config = dict(
    n_layer=10,
    d_model=128,
    n_head=2,
    n_kv_head=2,
    head_dim=64,
    d_mlp=512,
    vocab_size=1024,
    activation='quick_gelu',
    norm='layernorm',
    norm_place='pre',
    norm_eps=1e-05,
    positions='rope',
    rope_base=10000.0,
    rope_fraction=0.25,
    qk_norm=False,
    attn_scale=0.125,
    bias='all',
    tie_embeddings=False,
    parallel_block=True,
    init='trunc',
    init_std_qkv=0.042,
    init_std_o=0.042,
    init_std_up=0.042,
    init_std_down=0.0,
    optimizer='soap_variant',
    lr=0.0112,
    lr_mult_o=0.971,
    beta1=0.95,
    beta2=0.98,
    lr_head=0.014,
    grad_clip=1.0,
    warmup_steps=200,
    schedule='wsd',
    decay_fraction=0.573,
    decay_shape='square',
    final_lr_fraction=0.05,
    batch_tokens=32768,
    seq_len=512,
    doc_mask=True,
    train_tokens=151000000,
    steps=4609,
    dataset='wikipedia_en',
)
Each number is 50 + 12 x the weight over its row's rms, rounded and kept within 0 to 99. Layers, rows and columns count from 0. The size before them is the row's rms in percent of the matrix's.

# o: layer 6 attention output (transposed), 128x128, rms 0.413, rows 77-127, columns 0-31
# v: layer 6 attention value, 128x128, rms 0.431, rows 78-127, columns 0-31
# up: layer 6 MLP up, 512x128, rms 0.55, rows 0-49, columns 0-31
# down: layer 6 MLP down (transposed), 512x128, rms 0.555, rows 0-48, columns 0-31
o77 091:22 57 48 30 50 53 61 47 52 74 44 43 40 43 70 52 60 69 55 53 55 46 60 64 31 50 44 40 60 36 42 38
v78 122:57 32 49 47 40 47 65 50 66 59 52 44 32 39 40 58 36 57 77 60 60 33 32 69 39 61 68 48 53 38 37 49
o78 111:55 49 46 40 38 46 37 41 60 49 43 44 57 22 50 53 35 48 58 44 55 40 56 49 49 63 58 50 38 46 39 60
v79 113:62 50 41 30 61 47 58 63 32 80 41 61 56 40 34 45 42 14 48 43 54 36 50 50 65 53 81 41 57 49 54 42
o79 104:56 35 53 55 49 58 57 52 50 25 41 39 33 45 49 39 44 35 53 51 33 42 49 40 50 45 40 49 47 46 41 19
v80 118:60 44 50 52 44 62 63 55 43 41 55 60 53 37 54 48 78 57 41 40 53 36 31 40 54 36 52 43 52 34 42 63
o80 113:48 46 67 30 35 35 45 55 71 46 46 40 20 53 42 49 69 44 55 58 43 52 50 37 55 50 43 61 80 53 40 53
v81 117:58 51 55 52 60 53 39 42 29 31 59 56 27 45 56 45 69 44 47 63 39 55 52 44 34 45 61 48 47 56 59 58
o81 112:48 17 59 52 44 33 48 21 51 37 58 68 75 29 35 43 48 42 49 52 38 85 44 49 35 54 75 47 51 43 45 39
v82 115:39 53 26 60 60 60 51 48 20 60 44 46 41 36 58 32 57 73 56 39 46 31 69 48 30 64 41 38 28 47 29 46
o82 102:36 36 52 67 46 31 44 46 60 46 50 55 48 44 55 61 43 58 72 35 49 47 63 71 34 50 48 58 39 57 51 48
v83 116:42 55 25 45 60 36 43 62 49 51 59 66 76 68 53 49 52 51 67 59 37 46 38 52 34 46 63 63 55 42 50 31
o83 110:42 31 41 58 36 61 51 47 52 46 55 39 65 37 56 61 41 67 44 53 50 52 46 30 40 40 41 42 73 49 36 26
v84 103:58 42 44 29 31 27 53 54 53 78 55 31 51 51 41 57 44 57 51 46 51 46 49 24 43 37 52 40 69 75 47 42
o84 099:54 54 57 30 42 31 32 39 58 38 46 47 47 50 62 48 27 48 26 57 42 36 70 32 51 34 40 62 67 37 43 42
v85 111:85 60 56 64 45 73 63 47 51 51 60 54 56 49 56 44 55 48 56 43 46 53 38 63 47 44 35 60 47 53 76 47
o85 102:61 47 47 49 44 80 68 54 65 51 45 55 64 53 43 60 50 68 54 49 38 56 51 44 43 63 64 62 37 59 51 63
v86 111:57 28 39 50 34 53 84 59 50 56 49 46 16 61 46 56 45 54 33 47 54 42 40 63 52 42 46 43 49 59 49 50
o86 104:45 68 50 59 23 74 51 44 61 30 41 54 39 44 52 46 20 55 41 53 30 59 51 68 56 61 52 35 53 45 40 38
v87 123:50 32 52 53 40 47 54 53 32 47 49 51 74 45 58 44 40 53 49 47 45 39 44 60 69 46 82 58 64 67 37 35
o87 111:28 49 49 62 70 69 69 54 48 27 37 45 57 27 53 62 58 41 45 49 62 60 20 35 55 53 50 48 56 58 47 27
v88 107:39 47 48 68 36 80 45 43 55 33 64 43 46 42 53 40 61 46 49 56 40 47 47 52 67 51 52 45 56 62 52 43
o88 107:53 55 44 35 38 52 66 61 42 52 35 45 53 56 39 37 58 45 47 46 58 32 53 60 48 37 57 70 40 71 50 30
v89 121:47 77 56 54 69 53 32 51 57 64 51 51 43 56 56 39 38 67 46 48 29 48 43 55 54 46 62 36 52 47 62 45
o89 116:56 54 37 59 46 61 49 43 21 43 62 59 54 61 54 49 21 68 36 55 45 38 50 34 48 41 39 59 48 46 51 62
v90 113:39 42 70 48 55 50 45 49 54 58 39 54 56 34 55 80 31 54 24 57 53 37 52 45 35 53 48 47 53 32 55 25
o90 108:41 65 59 45 33 32 63 47 58 73 32 39 51 45 49 46 40 45 38 77 55 54 44 67 29 60 48 55 74 51 50 26
v91 112:30 81 44 48 37 38 78 38 52 47 57 65 67 53 38 42 45 48 55 55 76 46 67 49 46 42 45 34 58 53 47 45
o91 109:56 49 36 62 51 49 49 34 50 47 43 66 46 38 51 44 34 64 51 42 85 58 58 40 51 42 60 52 35 57 32 21
v92 112:44 27 55 37 59 43 74 64 55 46 63 61 51 54 58 30 54 49 49 67 54 40 41 59 42 51 46 68 51 33 56 41
o92 104:57 69 69 49 50 42 45 32 69 70 54 24 71 43 41 53 52 68 45 40 41 39 58 53 52 52 64 50 53 69 24 23
v93 114:57 48 48 37 67 43 80 52 50 34 51 57 25 41 79 70 65 52 48 37 41 43 51 39 42 64 54 49 49 53 29 63
o93 109:50 44 61 50 57 65 52 60 56 40 62 43 53 70 35 37 32 43 54 58 68 53 45 57 18 56 61 49 47 49 44 81
v94 121:47 39 56 43 70 59 49 45 50 66 61 39 33 43 64 41 61 61 54 41 51 47 42 54 45 58 29 48 54 70 47 46
o94 112:27 32 51 52 22 57 41 42 42 47 74 52 51 38 39 37 45 37 66 51 48 51 51 54 48 60 44 66 34 41 61 41
v95 109:58 58 44 76 46 48 29 55 64 67 56 50 58 43 57 55 44 41 48 52 30 59 51 61 48 27 38 48 49 48 44 63
o95 102:77 51 42 49 37 40 58 38 70 46 71 31 46 51 50 51 32 48 50 50 42 68 26 67 56 63 40 52 53 30 45 66
v96 115:49 58 41 27 60 34 70 45 52 39 30 46 68 51 74 67 41 38 50 52 75 22 42 56 34 54 36 49 59 55 61 66
o96 106:52 49 50 59 40 60 38 46 45 30 62 46 76 47 62 29 56 48 48 44 61 60 53 33 51 69 68 57 63 54 70 74
v97 115:46 44 50 65 29 33 60 49 50 51 43 33 55 57 66 71 57 41 37 49 54 58 52 46 53 41 67 61 59 64 77 64
o97 104:47 32 58 54 58 63 62 36 47 77 28 42 36 52 50 32 42 36 45 46 63 37 49 50 47 37 57 62 56 15 46 57
v98 115:67 61 41 41 55 57 44 37 75 65 35 52 45 42 65 60 22 42 56 49 53 46 40 50 50 64 43 61 33 47 37 57
o98 107:62 61 48 64 70 66 49 43 62 51 45 45 39 70 33 65 49 32 59 54 66 35 56 49 46 41 32 77 62 61 37 66
v99 105:55 73 39 61 54 40 48 57 53 56 50 63 30 46 60 53 65 43 56 76 39 54 57 28 50 40 51 58 49 55 48 53
o99 100:46 50 62 45 74 48 68 21 66 47 39 50 57 33 49 43 39 51 57 48 35 53 48 44 36 38 48 53 36 51 42 54
v100 118:72 44 43 46 48 48 52 54 47 53 57 55 46 68 42 48 63 59 62 36 37 69 42 65 44 62 62 51 68 41 35 62
o100 111:74 44 61 39 62 31 46 37 49 38 55 44 50 70 73 55 26 65 62 58 64 38 51 67 66 48 41 45 47 28 57 46
v101 121:47 63 27 75 47 50 18 47 63 33 54 59 57 36 39 37 37 31 59 45 76 48 45 72 33 49 51 52 68 66 52 46
o101 113:60 61 57 38 49 43 48 52 29 40 67 68 32 44 40 48 50 24 38 55 63 52 41 44 53 59 41 40 68 65 80 23
v102 104:51 45 36 37 39 58 39 43 43 58 40 63 69 49 57 61 65 48 61 65 68 37 37 53 38 61 30 55 48 38 42 39
o102 095:54 32 41 60 50 63 60 44 81 53 38 35 43 53 37 55 65 61 50 45 73 45 47 53 50 73 30 49 40 70 60 62
v103 124:43 47 47 53 62 65 34 44 45 46 46 62 55 41 54 47 55 54 42 32 50 44 63 53 60 33 51 45 29 61 33 43
o103 112:59 41 55 53 54 29 58 40 40 67 40 32 42 42 51 58 47 45 64 30 30 44 36 60 63 56 63 81 63 64 46 38
v104 114:44 41 54 63 38 51 54 56 68 44 48 50 52 40 36 58 40 38 55 62 48 26 57 35 37 41 65 47 43 49 50 51
o104 108:59 66 31 57 50 61 50 45 30 57 39 42 75 39 80 53 51 49 42 48 65 45 40 52 27 54 56 92 58 58 41 56
v105 113:36 52 54 24 56 48 46 60 58 32 48 44 57 44 25 59 63 42 43 45 38 56 47 47 65 53 47 56 27 45 46 37
o105 106:56 41 53 44 26 64 49 49 44 77 44 48 65 54 43 51 58 53 49 47 22 57 32 65 42 41 51 51 65 56 36 57
v106 114:54 72 43 55 39 25 29 42 52 45 48 56 44 36 34 44 58 55 45 54 54 42 50 39 71 70 47 55 44 64 39 44
o106 102:57 61 48 63 79 55 54 44 30 45 43 50 54 45 15 56 45 14 51 51 49 63 62 58 57 51 36 50 42 66 52 45
v107 102:55 38 52 51 57 56 54 59 47 29 43 38 46 44 59 36 66 50 34 37 31 71 51 57 60 51 42 28 40 45 47 50
o107 095:55 25 43 27 46 48 67 53 42 61 68 45 44 58 63 41 37 78 61 31 28 54 50 35 52 33 61 23 57 43 71 72
v108 113:52 61 35 61 75 50 36 54 52 32 41 42 46 54 74 52 51 39 12 57 74 47 54 63 57 64 48 51 50 41 46 35
o108 107:67 38 37 63 59 48 56 48 56 57 33 55 50 61 43 49 56 46 52 47 92 45 54 51 63 53 62 59 56 51 77 58
v109 125:49 58 44 41 71 45 56 47 43 52 40 53 65 48 63 44 43 46 55 47 64 52 44 52 52 32 55 50 36 47 63 59
o109 114:45 35 50 64 52 28 31 67 30 57 58 59 48 57 40 50 64 39 43 38 44 54 40 56 40 49 53 41 58 52 54 87
v110 118:68 56 42 62 67 44 56 68 47 37 41 55 61 46 48 45 45 50 58 33 43 46 48 33 38 61 39 46 59 54 36 63
o110 114:65 50 33 52 67 28 43 70 55 34 44 45 41 58 66 52 69 49 59 57 79 66 52 66 34 56 33 46 43 51 35 42
v111 118:64 36 63 56 67 51 31 64 31 51 63 37 39 46 48 42 46 38 38 73 42 65 48 27 54 72 44 57 27 64 38 36
o111 110:50 48 45 44 62 31 56 65 31 63 53 47 86 59 30 45 31 40 32 53 53 73 38 72 57 45 51 58 34 28 64 49
v112 110:38 47 56 41 51 49 68 48 57 36 46 49 47 69 54 34 58 52 41 69 34 46 33 44 56 49 44 55 37 66 30 53
o112 097:20 44 41 55 53 28 33 61 45 65 71 42 57 72 59 57 52 69 45 65 37 52 51 52 56 46 64 77 49 57 36 63
v113 108:41 64 46 59 57 35 38 64 71 50 58 78 61 63 43 53 41 36 36 59 38 53 47 66 64 50 71 51 42 45 53 67
o113 104:58 62 36 46 50 53 65 48 56 36 61 53 51 57 23 52 56 55 57 70 59 38 34 56 54 69 59 43 54 36 44 42
v114 108:64 63 39 57 47 45 47 35 40 48 40 51 50 45 49 63 49 40 52 38 59 47 38 41 57 31 66 39 51 40 74 45
o114 103:61 50 51 52 45 66 61 41 72 30 41 61 59 35 50 48 67 32 63 51 48 48 20 52 53 32 47 49 49 68 59 64
v115 114:35 52 39 31 55 43 46 37 49 46 43 63 61 70 69 57 57 56 63 62 61 66 42 42 67 50 63 44 66 69 51 43
o115 105:25 68 57 51 46 54 54 66 43 54 45 46 48 63 39 37 43 45 40 45 60 49 61 52 68 63 54 41 64 56 37 53
v116 111:37 49 33 34 51 48 34 35 61 46 43 35 44 52 31 45 44 66 56 44 33 56 21 50 46 69 39 71 44 62 67 25
o116 105:34 38 52 36 48 59 64 69 38 56 72 48 47 57 47 62 55 49 49 61 53 25 36 44 67 47 44 54 45 58 50 33
v117 112:56 56 34 38 45 64 64 33 65 47 30 48 37 45 59 47 52 72 64 47 59 42 46 57 59 53 67 51 49 54 57 47
o117 100:40 54 54 50 53 53 48 57 48 64 54 42 26 63 60 65 40 37 48 46 49 38 58 64 81 61 59 50 41 62 40 49
v118 106:57 44 49 53 36 40 38 74 35 52 42 31 61 34 39 43 47 35 48 48 43 71 43 53 69 48 45 69 55 85 37 59
o118 101:60 47 59 56 77 48 57 65 61 33 57 54 53 47 37 45 44 28 39 45 35 51 41 58 60 23 43 46 60 41 50 67
v119 111:52 39 53 38 63 45 45 48 66 46 42 57 41 69 60 34 37 43 54 55 58 82 37 60 54 68 44 34 55 63 61 47
o119 103:36 34 54 47 43 63 57 61 36 45 57 71 30 52 38 33 34 71 30 47 48 48 54 30 54 47 34 41 67 47 66 53
v120 113:26 32 54 73 51 29 65 58 68 61 91 54 51 46 45 51 50 55 69 51 40 52 41 76 35 29 49 66 50 46 52 39
o120 111:37 78 25 35 25 61 27 47 56 43 61 63 57 44 60 48 40 52 54 57 51 50 35 62 50 48 52 51 41 45 68 57
v121 104:38 43 36 76 46 49 50 47 37 52 65 59 25 43 43 36 51 71 35 56 40 54 55 62 65 62 55 44 29 56 30 44
o121 087:59 46 43 40 63 58 42 23 26 53 53 40 78 39 41 41 40 49 59 58 41 43 47 75 55 38 71 37 36 60 36 58
v122 127:62 42 45 45 78 63 46 72 18 39 60 47 57 48 39 42 41 23 45 25 68 43 32 61 49 54 51 35 29 49 45 38
o122 116:42 21 73 36 61 54 43 55 43 54 69 54 46 45 23 58 47 52 54 37 51 32 43 43 42 67 69 24 63 40 56 52
v123 116:41 50 34 26 40 45 54 54 46 75 67 66 51 37 51 56 60 67 61 42 35 59 50 43 49 53 43 42 53 51 43 44
o123 105:41 49 33 60 34 48 44 34 65 40 44 59 55 49 50 41 39 42 69 43 53 46 56 50 60 60 48 26 64 48 48 53
v124 111:36 57 64 49 38 54 40 42 43 43 51 85 44 50 45 34 43 54 31 34 33 67 32 50 72 32 35 44 55 38 48 58
o124 103:70 42 32 40 48 34 47 37 25 48 22 56 55 56 36 39 59 76 57 29 58 37 47 59 46 50 54 33 55 56 55 48
v125 112:27 38 63 41 75 37 65 51 20 57 62 54 39 42 62 78 43 41 45 46 43 42 54 43 59 64 41 38 46 57 54 53
o125 110:26 68 61 66 50 54 40 47 29 43 43 46 60 46 49 25 37 54 37 67 40 53 64 52 57 56 53 44 47 38 52 50
v126 121:45 56 36 62 47 58 44 40 51 47 54 58 30 76 57 56 38 77 49 71 47 52 65 48 36 58 46 64 52 54 42 34
o126 117:28 84 89 59 50 34 58 53 37 66 51 46 64 67 43 60 31 31 47 52 47 57 42 46 60 42 44 63 44 58 56 49
v127 119:53 48 62 49 33 39 69 59 44 58 39 50 54 34 49 57 59 47 40 65 47 50 70 59 61 60 52 59 40 45 23 74
o127 108:50 59 63 54 58 47 44 40 68 48 27 41 57 48 45 54 65 71 59 46 44 46 44 49 26 42 38 63 67 45 42 80
up0 094:59 53 35 42 37 53 68 51 86 52 51 48 47 60 53 41 43 46 50 44 58 40 44 46 52 45 33 50 36 62 68 38
down0 098:60 59 61 62 39 43 37 53 36 54 66 64 56 58 45 38 47 34 24 41 26 54 54 40 61 39 55 40 33 59 63 56
up1 092:62 42 70 51 50 43 46 51 54 56 57 39 38 35 49 58 40 29 66 32 60 83 37 51 53 56 40 54 73 34 49 50
down1 102:35 44 54 62 58 45 45 65 45 45 37 60 74 29 60 56 47 74 38 32 49 71 34 54 51 56 30 55 45 72 40 43
up2 093:45 50 48 54 51 73 35 59 59 50 43 67 37 82 34 38 42 40 58 51 44 57 37 43 55 23 54 37 46 48 50 58
down2 099:57 39 55 42 55 45 40 49 56 30 51 51 74 48 43 62 55 56 55 41 89 32 37 62 48 41 47 60 65 42 50 45
up3 102:27 29 60 42 45 61 49 46 39 42 46 54 40 68 51 70 49 61 56 40 57 56 34 48 33 39 22 40 50 49 39 57
down3 099:69 57 35 71 50 33 59 47 53 58 37 43 49 46 70 67 49 33 46 67 48 51 48 64 71 64 42 60 61 49 54 43
up4 094:68 50 72 46 19 55 53 39 42 56 46 47 49 48 64 53 38 52 63 42 42 58 27 34 43 46 53 62 41 70 39 33
down4 092:86 54 40 67 37 44 47 65 58 51 39 49 24 37 67 32 30 50 44 47 44 70 35 55 42 68 44 47 35 43 57 35
up5 105:52 49 41 57 19 45 34 27 36 60 40 56 62 65 34 48 20 48 34 38 53 48 39 45 54 56 58 52 53 51 49 60
down5 103:65 48 44 47 46 64 46 56 58 51 56 66 45 42 63 44 73 61 54 48 43 39 26 53 46 59 54 52 67 40 43 45
up6 102:60 51 85 66 37 54 51 40 67 59 64 57 44 45 46 49 32 41 48 44 55 73 26 46 35 56 39 45 51 44 58 46
down6 099:42 47 66 56 58 58 79 62 46 47 38 47 55 57 50 52 50 26 39 48 66 65 54 38 59 50 75 42 65 46 44 48
up7 097:72 36 55 52 63 39 59 58 55 47 61 56 31 49 54 32 47 63 53 48 41 43 50 19 59 48 57 52 72 74 39 35
down7 092:31 40 42 38 52 49 39 41 52 34 30 44 52 40 30 74 73 36 30 42 62 62 47 59 57 60 23 40 53 30 51 61
up8 097:43 76 54 62 25 51 46 38 25 50 48 48 51 43 23 75 52 37 37 43 54 55 36 38 69 76 42 61 55 57 52 57
down8 101:34 58 49 46 32 40 56 47 61 63 48 55 38 37 54 51 49 71 29 55 43 69 56 43 45 36 49 58 40 72 41 51
up9 101:52 47 62 59 63 55 69 64 33 52 49 44 35 44 51 45 45 50 42 75 26 48 41 44 72 64 51 42 50 54 49 67
down9 101:58 49 58 53 50 39 62 67 44 53 57 56 48 57 56 49 52 57 56 62 54 50 53 52 55 61 46 48 25 56 42 38
up10 094:45 53 54 45 59 71 60 52 41 47 50 62 54 65 21 40 68 54 32 42 33 65 40 36 44 38 56 34 45 50 39 71
down10 092:54 55 38 45 53 38 39 49 46 49 31 56 77 32 45 47 53 39 55 50 43 25 45 68 40 60 55 52 55 58 55 51
up11 111:61 52 63 28 74 45 49 66 53 39 43 44 51 47 39 56 34 38 56 57 61 44 54 26 56 34 51 49 65 52 53 32
down11 110:46 59 37 43 54 69 47 49 26 27 79 42 59 46 48 49 44 34 58 60 46 50 62 66 30 54 42 63 49 54 33 52
up12 108:41 55 49 24 49 41 49 38 69 40 74 46 72 64 49 39 24 57 38 57 59 43 51 37 40 56 61 70 43 62 43 54
down12 102:18 42 54 26 41 58 64 41 75 44 48 58 69 31 62 34 30 56 50 50 70 48 46 48 58 47 42 56 49 72 53 45
up13 098:76 51 47 50 47 54 58 33 47 42 30 59 45 50 56 46 56 63 42 17 39 70 63 56 62 52 61 50 54 70 58 44
down13 100:39 43 48 49 46 65 58 52 33 67 43 63 60 55 59 40 40 45 61 55 55 46 57 55 62 54 42 36 60 42 54 54
up14 106:57 44 34 38 44 59 54 48 48 39 36 47 62 48 60 56 52 44 30 69 61 43 39 53 42 73 82 72 42 46 22 35
down14 118:63 57 71 58 49 41 40 47 53 58 63 45 56 35 41 48 50 37 54 48 35 47 46 63 59 57 40 29 50 40 75 55
up15 100:51 55 54 61 21 41 42 36 50 57 54 49 32 56 53 58 55 62 52 60 33 41 42 61 48 39 48 52 33 09 37 62
down15 111:44 48 42 38 62 32 35 65 41 37 28 71 58 52 43 23 42 50 49 45 43 56 55 40 40 47 70 58 54 56 45 49
up16 100:32 64 40 35 51 58 41 55 61 47 52 54 54 42 57 44 63 47 84 50 46 64 55 36 57 43 58 59 51 50 59 46
down16 104:46 38 46 26 40 39 46 39 39 48 20 50 71 39 41 40 41 59 58 23 43 58 51 42 46 65 37 55 64 45 67 51
up17 106:67 57 42 59 46 74 53 54 51 48 40 50 57 66 74 71 44 66 46 57 41 35 75 35 68 34 54 72 47 27 33 38
down17 094:48 67 55 32 48 39 39 58 56 53 49 73 44 63 40 34 68 63 46 33 25 46 64 48 48 39 59 53 56 48 63 64
up18 098:66 55 48 41 56 45 72 52 44 57 44 29 48 54 81 57 58 75 63 55 69 65 55 59 53 37 16 41 55 49 46 74
down18 097:37 51 54 40 46 55 62 63 33 46 44 69 47 56 58 58 58 50 55 70 23 69 51 51 32 44 52 32 55 68 57 52
up19 093:60 54 48 25 56 41 40 36 50 67 33 42 40 61 53 77 40 67 35 41 38 67 30 54 34 47 56 55 62 60 45 40
down19 092:31 52 47 59 70 47 45 67 42 53 36 40 64 27 46 58 50 54 51 36 31 37 59 47 67 55 49 59 31 40 62 49
up20 105:67 36 63 42 60 50 35 56 29 31 36 42 60 45 50 46 49 50 46 46 69 42 40 51 61 88 51 38 60 48 60 36
down20 102:37 42 60 52 43 27 78 62 48 28 59 50 49 35 78 51 42 58 39 45 54 58 41 42 63 41 41 58 54 53 42 62
up21 112:49 61 56 59 63 71 57 36 34 50 43 81 33 37 50 45 50 48 50 50 42 70 53 74 62 66 53 49 62 45 62 53
down21 102:24 73 56 41 36 56 82 56 68 49 53 51 46 32 30 35 56 40 36 27 40 39 43 80 49 21 52 49 34 42 72 45
up22 099:30 63 46 60 60 39 55 60 31 36 34 60 54 59 57 38 54 38 32 34 47 50 37 65 45 37 41 78 42 55 38 56
down22 096:64 42 51 45 35 56 48 34 64 33 36 45 53 49 44 68 66 52 52 54 42 63 58 26 58 69 53 62 52 46 71 43
up23 097:36 61 64 52 34 61 55 42 37 50 51 50 39 40 50 44 55 54 49 45 56 47 63 67 53 50 46 48 37 55 39 45
down23 088:61 64 55 53 47 44 28 58 35 24 62 47 50 60 45 45 45 49 54 51 65 28 60 58 30 78 54 51 36 39 69 49
up24 094:61 56 56 69 56 38 40 54 48 35 51 28 76 45 44 41 63 58 49 63 68 64 32 52 50 37 33 56 61 57 59 57
down24 111:41 63 68 47 67 48 48 59 54 58 63 28 48 42 49 46 53 49 80 50 68 59 45 73 55 56 61 45 49 60 53 63
up25 111:63 48 58 55 42 39 55 56 46 43 50 45 64 50 48 45 38 66 49 49 49 41 50 42 33 36 35 69 65 48 47 79
down25 087:20 42 45 61 59 49 38 75 53 57 45 67 46 36 46 46 67 33 70 38 54 48 51 49 53 42 59 49 44 44 39 25
up26 098:25 37 71 67 50 54 47 41 40 46 61 45 65 53 43 58 63 49 44 50 45 54 61 61 54 66 47 49 48 43 51 74
down26 112:32 48 36 55 40 61 31 51 51 52 46 57 53 57 47 27 64 49 39 21 51 47 34 65 62 52 56 83 59 63 37 48
up27 102:41 66 55 53 34 32 52 31 44 72 47 61 56 41 59 57 54 32 54 59 57 38 54 35 62 56 41 77 44 47 52 53
down27 103:58 61 50 44 45 49 75 31 49 57 53 45 21 40 56 41 47 61 63 47 62 41 32 56 44 28 58 36 34 62 59 50
up28 108:57 75 45 30 38 49 35 54 81 33 36 71 59 36 68 49 54 44 41 47 44 47 49 57 36 61 46 56 61 61 38 43
down28 106:63 70 38 46 37 11 59 66 60 42 57 28 42 56 58 50 43 46 61 46 44 58 55 55 68 62 59 75 46 46 49 53
up29 099:65 58 56 48 66 52 67 59 62 49 32 69 42 58 17 65 79 26 41 48 51 47 52 40 55 54 36 67 56 52 53 32
down29 099:55 73 59 37 53 64 47 48 40 54 55 59 47 46 61 46 76 38 37 43 43 45 68 70 45 65 48 63 64 63 62 76
up30 101:58 62 47 57 52 53 68 48 55 41 70 37 41 30 38 62 53 46 52 51 41 44 54 31 67 51 36 51 50 27 43 55
down30 100:50 75 32 47 26 48 60 33 60 40 38 48 47 58 42 44 47 58 63 51 71 53 56 71 52 65 22 34 64 40 57 43
up31 112:29 53 52 49 42 61 62 62 50 65 26 47 66 42 41 50 67 58 75 66 41 37 57 53 37 63 44 63 56 61 47 42
down31 115:47 55 49 76 71 32 53 63 37 52 45 29 56 62 74 49 54 56 47 28 63 43 43 56 58 39 42 49 62 51 64 57
up32 093:71 37 43 42 57 67 52 39 63 24 29 41 38 25 49 49 65 42 70 47 32 49 36 59 52 42 37 58 65 26 56 64
down32 089:25 47 19 44 62 58 75 41 59 37 44 31 46 46 63 62 53 68 36 45 40 76 39 62 49 38 55 59 71 58 61 52
up33 121:38 56 35 57 49 48 20 52 29 41 50 72 38 53 49 53 60 50 62 61 32 48 38 54 49 61 61 62 43 21 47 65
down33 122:45 19 38 30 57 39 48 61 44 46 42 63 46 47 48 35 49 55 37 47 68 50 66 55 43 59 67 58 53 72 47 32
up34 092:30 55 48 66 48 51 48 58 57 46 30 38 54 35 43 47 54 69 40 43 58 62 48 36 54 49 60 46 72 56 27 54
down34 090:53 45 52 60 37 47 45 60 54 55 43 49 55 59 56 54 70 35 56 45 35 53 71 52 30 48 58 46 56 62 53 92
up35 105:52 41 46 25 60 38 51 43 57 25 72 75 41 45 42 59 71 38 59 38 50 57 38 43 26 46 54 56 47 67 60 41
down35 093:43 48 43 33 49 33 61 29 56 61 32 57 57 60 56 79 43 65 50 56 65 51 56 43 43 71 57 42 51 54 40 53
up36 102:53 54 46 39 50 39 29 61 54 53 51 54 36 46 45 55 61 39 77 51 81 49 42 34 46 76 34 40 59 58 63 46
down36 105:56 48 45 43 58 28 48 40 52 76 42 61 51 60 60 52 47 37 68 56 29 61 66 60 37 72 70 56 30 44 57 62
up37 096:57 27 56 52 53 63 43 47 41 58 53 45 39 61 28 47 45 44 40 60 59 35 54 41 16 66 50 48 52 39 16 45
down37 099:32 22 66 50 50 54 59 50 31 56 38 41 51 47 42 51 19 68 58 56 60 47 61 44 57 66 57 63 36 61 56 33
up38 108:62 46 58 59 35 54 43 55 80 89 45 38 50 49 51 52 41 43 52 54 42 31 57 41 64 49 70 36 50 38 36 51
down38 124:34 41 60 49 21 61 60 64 83 37 54 35 63 39 34 49 65 49 35 53 54 45 48 54 56 51 54 44 66 50 48 49
up39 104:42 56 52 54 42 55 64 32 33 51 55 66 60 53 23 45 62 35 54 58 45 52 23 36 52 59 37 44 42 45 59 49
down39 103:51 43 32 34 41 46 28 55 63 62 45 39 42 61 50 47 36 37 61 36 63 64 56 48 66 40 71 52 45 45 60 53
up40 102:54 44 41 50 52 47 47 49 64 57 54 51 49 49 53 40 55 49 46 56 79 51 45 60 42 44 56 61 52 33 48 59
down40 099:43 45 65 38 65 46 72 52 52 50 73 68 54 49 70 52 33 42 65 27 60 40 67 54 34 49 75 55 48 51 57 51
up41 091:48 45 32 34 31 47 53 31 38 37 59 47 40 33 48 63 54 58 49 44 57 47 41 46 66 54 35 62 47 49 43 66
down41 084:66 42 47 45 20 34 42 33 53 45 47 53 61 68 49 60 54 40 41 32 60 54 56 31 44 55 68 50 51 57 36 60
up42 101:60 61 48 47 59 73 58 61 46 29 35 64 74 39 67 41 40 58 70 44 38 27 61 22 56 72 44 72 48 46 62 42
down42 100:69 50 43 52 50 35 43 66 65 54 58 55 38 52 45 83 53 48 62 29 54 38 44 49 44 57 60 61 38 54 50 38
up43 097:52 61 31 48 40 56 37 60 60 41 36 48 48 53 58 28 47 39 57 52 52 60 44 37 38 61 51 44 44 36 59 70
down43 088:32 49 42 62 58 56 56 67 24 75 59 63 52 57 42 47 42 52 32 52 36 72 39 36 23 55 56 35 35 38 50 31
up44 091:34 46 55 39 43 59 53 58 74 59 51 36 49 61 65 63 56 36 54 31 60 44 77 62 41 58 50 37 50 39 58 61
down44 100:45 59 45 50 42 58 55 40 57 46 50 70 65 44 39 75 40 59 40 26 19 55 43 37 53 49 53 36 39 58 68 62
up45 101:49 54 59 34 66 29 64 65 51 45 48 62 40 68 39 32 73 72 52 67 53 73 38 39 29 30 55 58 62 22 47 49
down45 093:48 45 29 47 46 65 40 55 55 49 47 57 53 40 70 46 72 26 30 28 64 56 57 28 47 48 61 59 52 35 41 36
up46 101:33 59 69 51 49 36 53 32 39 46 54 48 53 54 44 29 54 41 40 45 66 48 43 45 58 47 52 47 50 54 38 89
down46 104:51 50 41 52 53 27 54 72 54 49 41 67 56 42 33 56 61 45 59 52 42 71 55 58 49 47 51 59 55 35 59 46
up47 110:55 36 52 41 61 39 39 57 36 44 35 49 41 61 46 51 43 55 41 31 43 61 53 43 44 55 46 43 42 53 47 56
down47 100:39 54 53 69 52 32 67 53 56 68 55 46 45 65 80 57 52 65 70 38 24 44 55 70 64 59 69 54 68 62 58 41
up48 090:57 60 47 37 39 45 24 44 66 48 55 53 32 55 45 54 25 33 51 26 59 56 67 45 45 63 43 55 38 56 54 51
down48 103:49 44 55 51 56 46 33 57 63 45 55 56 43 89 52 69 47 65 52 58 71 81 62 57 38 16 57 37 58 44 57 41
up49 104:60 33 45 58 36 60 39 59 22 33 33 47 73 32 54 61 41 39 66 42 44 58 59 50 56 55 46 75 44 48 49 40